From a checkpoint of a small transformer trained on Wikipedia: capped logits.
Each number is 50 + 10 x the weight over its row's rms, rounded and kept within 0 to 99. Layers, rows and columns count from 0. The size before them is the row's rms in percent of the matrix's.

# gate: layer 3 MLP gate, 320x128, rms 0.123, rows 299-319, columns 64-127
# up: layer 3 MLP up, 320x128, rms 0.126, rows 299-319, columns 64-127
# down: layer 3 MLP down (transposed), 320x128, rms 0.0722, rows 299-319, columns 64-127
gate299 092:35 50 45 64 60 48 36 24 68 52 50 32 48 55 50 53 62 40 56 51 46 49 61 56 45 50 54 49 52 59 40 48 43 52 32 73 44 49 50 57 66 32 42 49 46 47 57 45 45 57 52 49 44 59 63 57 44 39 40 56 62 59 54 47
up299 094:50 55 60 70 48 66 55 54 47 49 54 68 39 41 46 68 41 43 34 56 56 66 47 31 52 56 64 53 56 44 55 66 51 47 53 40 40 42 54 57 42 55 46 60 55 51 53 44 38 37 48 50 46 64 37 35 57 52 37 51 47 35 58 43
down299 096:50 34 51 29 40 54 54 61 67 69 47 45 37 47 46 46 57 44 38 49 53 33 39 49 57 56 61 52 38 53 66 38 33 36 42 57 39 57 45 46 30 46 31 55 44 41 49 44 64 43 40 44 47 39 51 55 59 58 54 50 38 44 40 44
gate300 102:47 66 42 54 57 36 53 57 61 44 59 41 70 57 51 46 52 63 40 44 43 54 38 56 46 47 45 63 63 40 68 62 41 65 55 51 40 46 50 57 49 63 44 61 38 63 52 38 59 71 45 45 66 70 39 69 55 53 52 53 62 56 33 46
up300 110:59 49 51 63 59 40 41 51 48 48 56 35 32 51 61 59 59 57 47 39 66 44 56 41 48 52 57 42 44 49 59 58 66 50 52 49 66 57 50 44 63 51 36 42 63 56 60 57 49 53 47 38 34 60 62 41 62 43 46 46 47 49 44 54
down300 106:29 59 61 30 72 57 41 47 56 66 59 47 61 64 37 52 42 56 52 39 57 58 39 39 50 61 50 48 53 49 42 59 51 68 43 51 70 48 47 54 46 58 51 52 37 48 55 45 38 63 57 59 38 38 45 64 48 70 51 34 47 58 56 51
gate301 100:39 56 55 49 57 48 79 44 55 47 32 52 34 61 42 43 55 69 43 61 43 52 55 51 45 45 53 59 56 57 50 33 49 52 72 32 33 43 56 56 62 48 52 30 55 49 53 27 44 56 39 37 48 49 62 43 55 44 42 43 37 44 42 57
up301 102:59 61 45 59 72 55 49 76 57 46 53 37 61 49 39 48 55 46 53 53 57 64 52 49 46 36 61 46 59 53 62 45 47 36 60 57 37 39 46 48 59 47 52 34 57 49 34 57 46 56 45 26 57 58 57 40 54 46 55 52 43 66 48 37
down301 101:49 59 36 35 52 49 46 49 58 35 56 62 54 46 50 45 46 49 42 65 63 55 47 42 58 27 49 39 55 18 29 63 41 45 42 84 61 47 29 59 42 38 60 62 41 54 57 48 41 41 49 52 40 51 40 39 51 49 50 49 44 43 48 55
gate302 097:61 46 57 34 37 58 35 48 49 54 76 48 48 49 23 43 60 49 37 66 49 53 52 61 46 41 44 59 56 51 51 46 51 50 68 65 39 35 58 73 39 48 59 51 61 64 47 40 48 54 38 35 25 36 54 38 45 49 50 41 44 52 43 63
up302 094:42 41 36 52 63 55 62 45 40 49 43 67 47 44 59 36 60 55 50 38 57 60 37 46 48 41 39 46 40 46 62 40 41 56 55 51 71 65 32 32 57 39 71 41 69 52 48 64 51 61 49 60 57 50 48 35 38 42 56 48 53 38 58 51
down302 092:59 43 42 44 45 43 53 42 33 45 42 67 53 39 61 43 38 53 39 60 59 47 44 52 47 48 48 46 31 40 56 45 63 55 34 45 43 64 56 48 52 43 60 44 50 50 41 68 35 47 55 61 56 66 33 69 62 47 57 38 42 61 64 56
gate303 074:73 54 57 42 65 57 61 69 53 41 26 55 66 61 52 63 60 54 56 53 46 46 51 40 56 50 44 63 61 44 57 51 47 57 57 40 50 63 47 43 43 51 36 57 38 56 52 27 56 41 67 45 33 60 56 53 35 45 46 39 62 56 56 53
up303 073:63 65 57 43 39 55 46 25 82 58 48 59 85 37 49 48 62 57 60 52 55 49 41 50 63 43 28 64 41 53 58 58 61 56 62 33 54 57 59 38 51 58 66 48 45 46 49 44 56 45 68 48 49 46 60 43 33 48 51 41 49 34 57 44
down303 069:43 41 48 50 39 27 46 34 57 54 59 57 31 50 52 59 45 55 58 43 50 66 47 79 63 50 72 42 41 45 37 46 43 40 42 35 44 38 63 37 39 51 47 54 55 43 60 45 57 72 33 53 49 48 52 46 57 44 60 58 40 45 37 54
gate304 092:52 43 54 51 51 24 27 49 47 66 41 68 66 47 31 48 53 57 48 55 50 52 59 50 42 61 46 43 52 46 52 47 53 60 48 46 64 59 36 54 63 40 47 56 49 41 49 39 50 39 47 44 55 53 38 39 51 46 51 65 59 59 57 36
up304 108:55 48 38 35 57 50 50 38 54 58 67 48 41 72 65 34 49 42 53 54 53 51 54 53 29 46 68 32 56 53 59 26 41 60 57 51 45 55 49 48 57 36 43 56 51 46 56 54 58 37 55 60 69 70 45 54 53 62 53 51 42 44 41 49
down304 095:52 28 49 60 37 55 43 48 55 47 64 51 47 33 31 38 33 54 35 35 60 71 49 38 50 54 49 34 35 39 62 66 52 50 55 38 47 33 44 65 57 59 42 66 66 50 34 48 43 48 42 52 60 51 53 67 41 37 24 41 51 53 40 60
gate305 093:54 67 72 50 57 61 51 58 53 52 72 44 49 56 42 35 57 36 64 56 43 56 74 60 53 59 51 56 45 32 52 59 57 53 55 53 36 37 61 67 50 40 35 49 48 56 49 51 50 57 43 60 35 31 54 45 54 47 60 58 57 39 37 62
up305 092:48 57 68 50 66 46 46 48 62 53 56 60 62 46 52 54 61 49 41 47 47 65 58 46 44 67 67 48 39 21 44 39 54 53 57 52 58 48 39 58 25 56 43 41 45 29 52 69 48 46 56 50 62 69 51 45 41 59 36 45 63 64 52 42
down305 099:58 58 37 34 53 33 37 56 52 41 44 56 59 44 51 61 57 41 76 42 47 55 43 55 62 35 73 44 35 47 58 57 48 62 38 38 50 51 41 47 59 47 46 57 34 42 63 35 27 43 51 46 58 52 65 31 56 55 42 47 43 49 27 47
gate306 119:39 45 55 59 59 60 66 55 45 42 43 47 61 55 42 42 54 52 52 43 38 55 35 65 48 71 52 53 36 36 39 48 51 47 48 35 38 39 37 39 56 50 48 58 55 65 56 53 35 59 56 48 52 60 68 50 74 42 45 58 59 46 51 52
up306 112:71 47 38 47 43 69 51 64 43 66 54 58 46 36 49 54 46 67 48 34 46 31 65 54 38 42 43 42 51 40 46 46 51 20 57 44 62 52 59 60 42 54 51 44 42 57 57 57 56 53 42 39 47 37 59 48 67 64 49 68 48 51 58 40
down306 128:54 62 57 50 71 61 56 48 32 41 56 50 55 53 56 49 56 54 49 30 55 20 58 42 42 35 61 47 38 41 49 50 58 48 37 35 43 45 47 49 65 35 70 55 38 77 49 60 43 49 45 51 51 46 47 53 53 50 40 54 52 62 25 54
gate307 095:66 56 30 60 59 43 52 34 47 53 61 74 44 46 49 26 46 40 42 69 53 48 47 57 59 26 47 53 47 62 62 51 52 43 56 48 55 44 54 71 41 27 44 42 39 57 57 54 37 54 67 56 46 68 48 37 63 56 54 62 46 45 54 53
up307 091:26 61 42 53 56 59 43 50 50 37 52 65 61 57 50 51 60 42 38 43 45 44 39 64 46 47 37 40 35 47 61 62 49 48 46 55 65 43 47 68 27 40 39 56 42 46 60 61 54 58 58 57 38 42 55 65 63 57 38 53 64 54 39 50
down307 095:41 45 51 53 42 51 56 56 45 52 69 57 45 57 65 51 35 57 56 54 53 56 58 32 56 52 54 42 53 69 33 55 55 26 32 39 55 40 54 48 50 52 39 43 57 49 52 42 45 42 61 58 32 49 48 47 43 59 44 50 41 54 61 39
gate308 101:46 42 42 36 56 44 42 53 48 57 44 49 64 60 43 53 30 47 46 40 71 67 44 38 62 40 49 49 41 63 48 54 51 50 48 48 56 66 44 30 59 46 57 48 61 46 40 63 54 52 51 55 61 53 50 53 39 50 44 70 44 63 49 69
up308 096:41 29 35 43 51 57 56 71 54 62 53 50 51 55 67 39 59 49 48 50 56 56 53 63 56 42 30 50 39 55 37 37 23 39 39 44 44 48 44 46 55 59 52 54 44 46 47 52 48 62 76 52 65 64 42 39 48 46 36 57 56 48 45 57
down308 102:54 54 68 54 54 55 39 48 45 29 63 43 58 69 46 58 47 44 61 44 35 40 49 48 53 55 59 44 48 74 54 53 63 56 50 51 51 67 31 50 49 55 67 47 49 52 39 63 50 52 32 48 66 45 61 48 60 56 47 56 48 58 49 43
gate309 102:63 68 62 59 56 53 40 45 55 50 44 38 39 65 39 66 37 57 50 52 50 56 35 49 45 48 51 61 46 40 54 47 68 67 55 71 53 45 57 63 53 84 52 56 39 61 61 35 50 60 47 62 54 48 42 47 58 45 33 43 40 56 47 64
up309 089:36 53 50 45 29 46 63 42 51 32 55 57 66 49 41 71 56 41 40 56 50 53 58 58 59 50 56 59 60 45 44 42 41 49 51 53 59 55 36 49 50 56 67 55 57 72 41 33 47 56 31 56 27 57 44 48 42 52 31 46 67 38 73 37
down309 091:53 61 52 66 69 44 51 38 66 53 54 33 52 63 65 58 57 36 46 45 51 32 36 48 41 40 43 46 60 50 54 44 53 59 62 43 36 50 53 35 38 39 51 49 44 47 48 20 60 65 66 49 52 46 53 43 43 43 49 61 50 40 46 57
gate310 093:52 55 56 49 44 27 56 62 49 43 53 50 53 56 57 28 62 64 44 40 70 45 54 47 41 34 41 51 58 52 53 67 47 47 42 66 62 43 46 64 59 40 38 47 41 43 46 69 38 54 42 44 60 52 43 42 41 51 41 58 62 46 50 44
up310 097:60 60 37 52 64 42 57 53 55 46 54 48 60 64 50 59 45 49 50 49 70 64 44 52 65 65 41 49 41 37 52 39 44 48 35 48 54 49 46 54 47 64 44 62 53 52 52 49 64 54 43 61 27 40 61 67 59 36 41 56 44 47 57 52
down310 095:63 34 48 49 41 50 45 53 56 63 46 35 43 47 46 59 43 46 55 65 72 53 46 50 36 55 38 45 57 41 58 65 39 24 41 68 47 50 36 41 55 61 33 55 60 64 64 58 39 41 63 55 57 51 60 53 51 53 51 49 74 48 53 47
gate311 101:45 64 52 52 49 64 50 54 44 49 43 64 69 43 40 47 46 49 36 58 68 46 39 39 53 60 54 65 62 64 41 52 41 45 51 47 41 61 42 62 51 57 51 39 59 48 46 54 43 63 65 32 42 51 34 48 38 44 54 57 35 47 41 38
up311 098:62 58 58 45 57 54 41 52 28 53 64 43 38 45 46 53 61 46 43 36 44 51 49 48 54 43 35 60 44 36 40 50 43 49 33 61 56 55 39 45 55 46 48 67 53 47 36 39 63 43 62 56 68 46 67 55 59 54 57 45 63 71 52 41
down311 101:57 52 52 38 43 55 54 39 68 52 69 64 28 54 50 43 60 48 60 38 62 50 42 56 63 64 48 54 62 59 57 47 46 50 70 52 48 52 59 59 51 46 40 51 58 56 57 60 56 55 66 29 53 50 29 24 46 60 41 57 41 33 48 57
gate312 107:55 61 66 50 52 55 49 74 56 61 36 42 44 57 50 53 51 68 56 42 45 57 59 45 52 57 54 53 43 53 44 40 43 65 35 57 51 43 37 52 44 27 42 57 43 23 56 47 48 51 36 50 57 54 34 59 55 53 59 53 63 57 31 36
up312 114:42 54 53 54 56 55 43 51 62 57 55 40 47 56 46 54 42 42 45 39 44 56 52 51 56 43 49 55 50 67 67 34 67 53 59 44 74 50 61 62 42 57 58 47 58 54 35 57 46 54 58 34 53 64 54 40 39 53 48 34 45 64 52 26
down312 109:55 47 52 63 59 50 66 60 63 49 42 56 48 50 55 51 61 49 44 36 55 50 52 57 49 57 53 63 53 54 52 44 48 70 41 58 47 63 61 46 57 36 65 53 47 60 53 66 46 53 59 48 60 55 45 49 42 41 62 55 35 63 38 36
gate313 085:44 77 50 60 54 58 50 33 56 52 37 51 59 59 39 57 56 58 47 65 57 53 57 57 55 47 52 41 38 50 48 53 49 55 50 28 50 42 51 48 39 37 47 35 60 65 61 51 52 45 49 54 39 73 38 41 57 47 32 54 45 29 43 47
up313 072:37 73 57 34 67 46 50 48 48 50 55 42 51 59 32 58 68 41 45 62 55 53 58 65 60 46 58 57 38 51 47 53 57 64 42 36 55 48 39 59 52 54 45 32 59 49 47 44 52 48 54 59 43 64 52 54 52 63 29 60 49 32 44 46
down313 075:52 34 62 62 56 40 57 42 59 45 61 52 54 61 53 39 64 54 50 54 50 45 45 30 52 34 61 52 38 67 43 45 54 52 49 44 50 56 40 61 43 57 40 52 55 54 62 55 46 54 44 59 39 47 47 62 35 61 47 55 50 61 57 51
gate314 104:48 54 46 41 35 51 42 57 45 40 47 63 58 52 68 31 71 54 65 57 39 57 52 68 56 57 54 55 53 46 42 56 32 55 57 52 45 51 57 74 56 62 43 39 57 41 47 43 66 73 53 35 45 46 57 41 24 48 39 45 60 42 47 43
up314 109:49 38 59 34 53 48 59 49 47 53 46 51 41 55 39 45 44 42 64 62 46 41 31 31 56 41 40 48 42 59 42 65 48 45 23 68 69 40 47 48 39 61 49 48 57 50 37 48 63 46 53 49 45 50 54 56 54 48 59 65 65 46 48 45
down314 114:48 48 52 50 57 40 46 45 52 43 56 48 65 52 48 54 75 50 43 44 53 45 56 62 51 32 48 47 42 57 45 38 45 53 58 55 43 70 58 30 63 45 55 59 61 45 64 64 47 45 72 52 52 47 36 44 42 29 34 44 30 65 55 35
gate315 096:57 60 19 44 52 68 42 69 57 37 31 53 67 52 40 67 41 46 54 40 63 50 40 58 66 49 40 51 40 39 46 57 34 44 49 76 34 33 46 56 45 48 56 36 41 45 43 55 62 65 54 47 65 59 54 45 58 43 46 55 66 61 48 61
up315 110:55 63 51 51 43 36 62 56 52 49 40 73 55 60 48 46 65 47 46 63 53 44 64 35 61 50 51 56 55 54 44 31 44 43 59 47 52 46 28 53 51 42 48 51 66 65 42 41 57 52 66 53 44 47 41 32 24 44 56 53 46 55 51 35
down315 100:40 32 55 60 43 68 51 42 43 55 49 34 51 54 33 68 33 59 57 51 44 65 42 47 57 48 49 52 61 31 51 49 38 51 50 44 45 39 47 48 44 43 54 52 39 48 49 62 55 33 70 45 57 48 80 70 42 48 31 46 51 45 48 59
gate316 094:51 51 33 47 54 57 63 46 53 49 52 45 48 44 58 36 61 39 36 53 41 56 36 69 46 69 30 68 42 56 40 41 57 30 42 40 34 59 46 70 53 50 39 48 53 46 57 46 57 51 59 17 52 61 45 48 71 51 40 48 45 53 58 56
up316 084:64 50 46 51 64 41 55 37 50 34 36 35 49 61 58 47 29 45 71 69 58 44 63 51 52 70 38 45 55 44 43 56 51 35 46 54 45 53 39 51 42 41 56 28 52 51 58 47 54 44 60 35 45 59 56 25 58 56 50 48 46 61 63 58
down316 095:47 30 74 46 42 43 38 60 56 57 48 40 37 51 47 54 55 44 57 40 57 54 57 45 56 45 53 35 64 38 55 71 41 59 68 52 50 31 60 44 61 62 62 40 42 64 60 60 47 50 43 67 42 29 70 62 41 51 65 47 57 55 47 59
gate317 098:55 57 33 40 60 48 38 71 45 48 37 55 60 44 60 77 53 15 36 36 67 42 50 49 48 51 43 63 51 46 48 32 53 61 44 48 31 40 48 56 39 56 75 41 53 56 43 53 43 58 46 43 49 47 39 62 64 57 53 62 40 53 49 41
up317 097:57 56 41 37 58 49 48 53 50 27 48 61 69 54 54 47 61 57 54 55 50 31 58 52 41 49 70 46 53 49 70 59 55 39 60 55 52 55 51 51 48 57 65 30 50 38 53 64 37 42 45 38 74 46 46 45 32 40 48 51 61 41 54 47
down317 100:40 50 71 58 63 48 43 39 63 55 52 62 42 49 40 48 42 58 38 56 41 50 42 31 47 61 53 59 48 66 65 59 59 62 46 45 60 54 29 62 46 52 39 63 53 48 37 42 33 53 66 63 53 40 59 39 60 40 44 32 28 56 34 47
gate318 076:56 52 66 64 63 45 55 54 54 35 59 46 44 40 65 35 41 47 50 61 44 43 51 52 42 33 48 37 64 54 53 54 46 60 82 56 39 44 51 52 49 39 46 32 48 57 60 71 46 48 45 58 27 57 47 53 48 57 52 46 38 52 42 52
up318 072:51 41 40 53 42 64 51 44 45 33 51 37 41 52 68 44 27 37 39 46 41 39 57 51 58 30 45 55 40 43 59 41 47 59 57 48 39 51 55 71 46 36 67 41 51 62 70 36 60 57 43 44 69 45 44 52 70 54 74 34 45 40 48 44
down318 075:33 47 48 24 37 56 31 61 47 47 55 56 53 33 59 52 53 50 63 41 39 57 32 58 58 35 57 41 46 41 37 39 51 55 53 59 36 42 55 42 59 51 44 45 53 33 53 34 50 34 38 52 58 41 60 44 57 51 37 40 54 60 47 39
gate319 096:65 53 49 41 60 58 66 47 79 51 41 28 67 70 70 40 40 50 54 70 62 48 48 49 41 59 52 61 41 58 41 53 37 51 29 45 42 60 46 53 35 43 62 58 51 58 43 55 50 51 55 70 52 50 50 57 63 47 53 54 52 46 43 40
up319 082:48 46 43 64 43 55 35 38 39 54 57 58 48 61 51 54 44 55 51 33 37 70 33 50 50 59 57 41 55 44 47 45 21 58 59 50 58 48 37 49 39 45 39 59 58 67 41 55 71 47 35 46 45 57 40 38 47 58 49 60 64 71 50 55
down319 090:39 50 56 41 46 41 70 47 50 54 46 38 63 46 60 55 66 56 54 53 54 52 53 66 48 57 58 46 28 56 49 59 43 47 52 58 51 44 38 57 72 37 55 55 40 78 36 52 31 59 65 47 49 50 49 51 46 57 44 47 54 46 52 45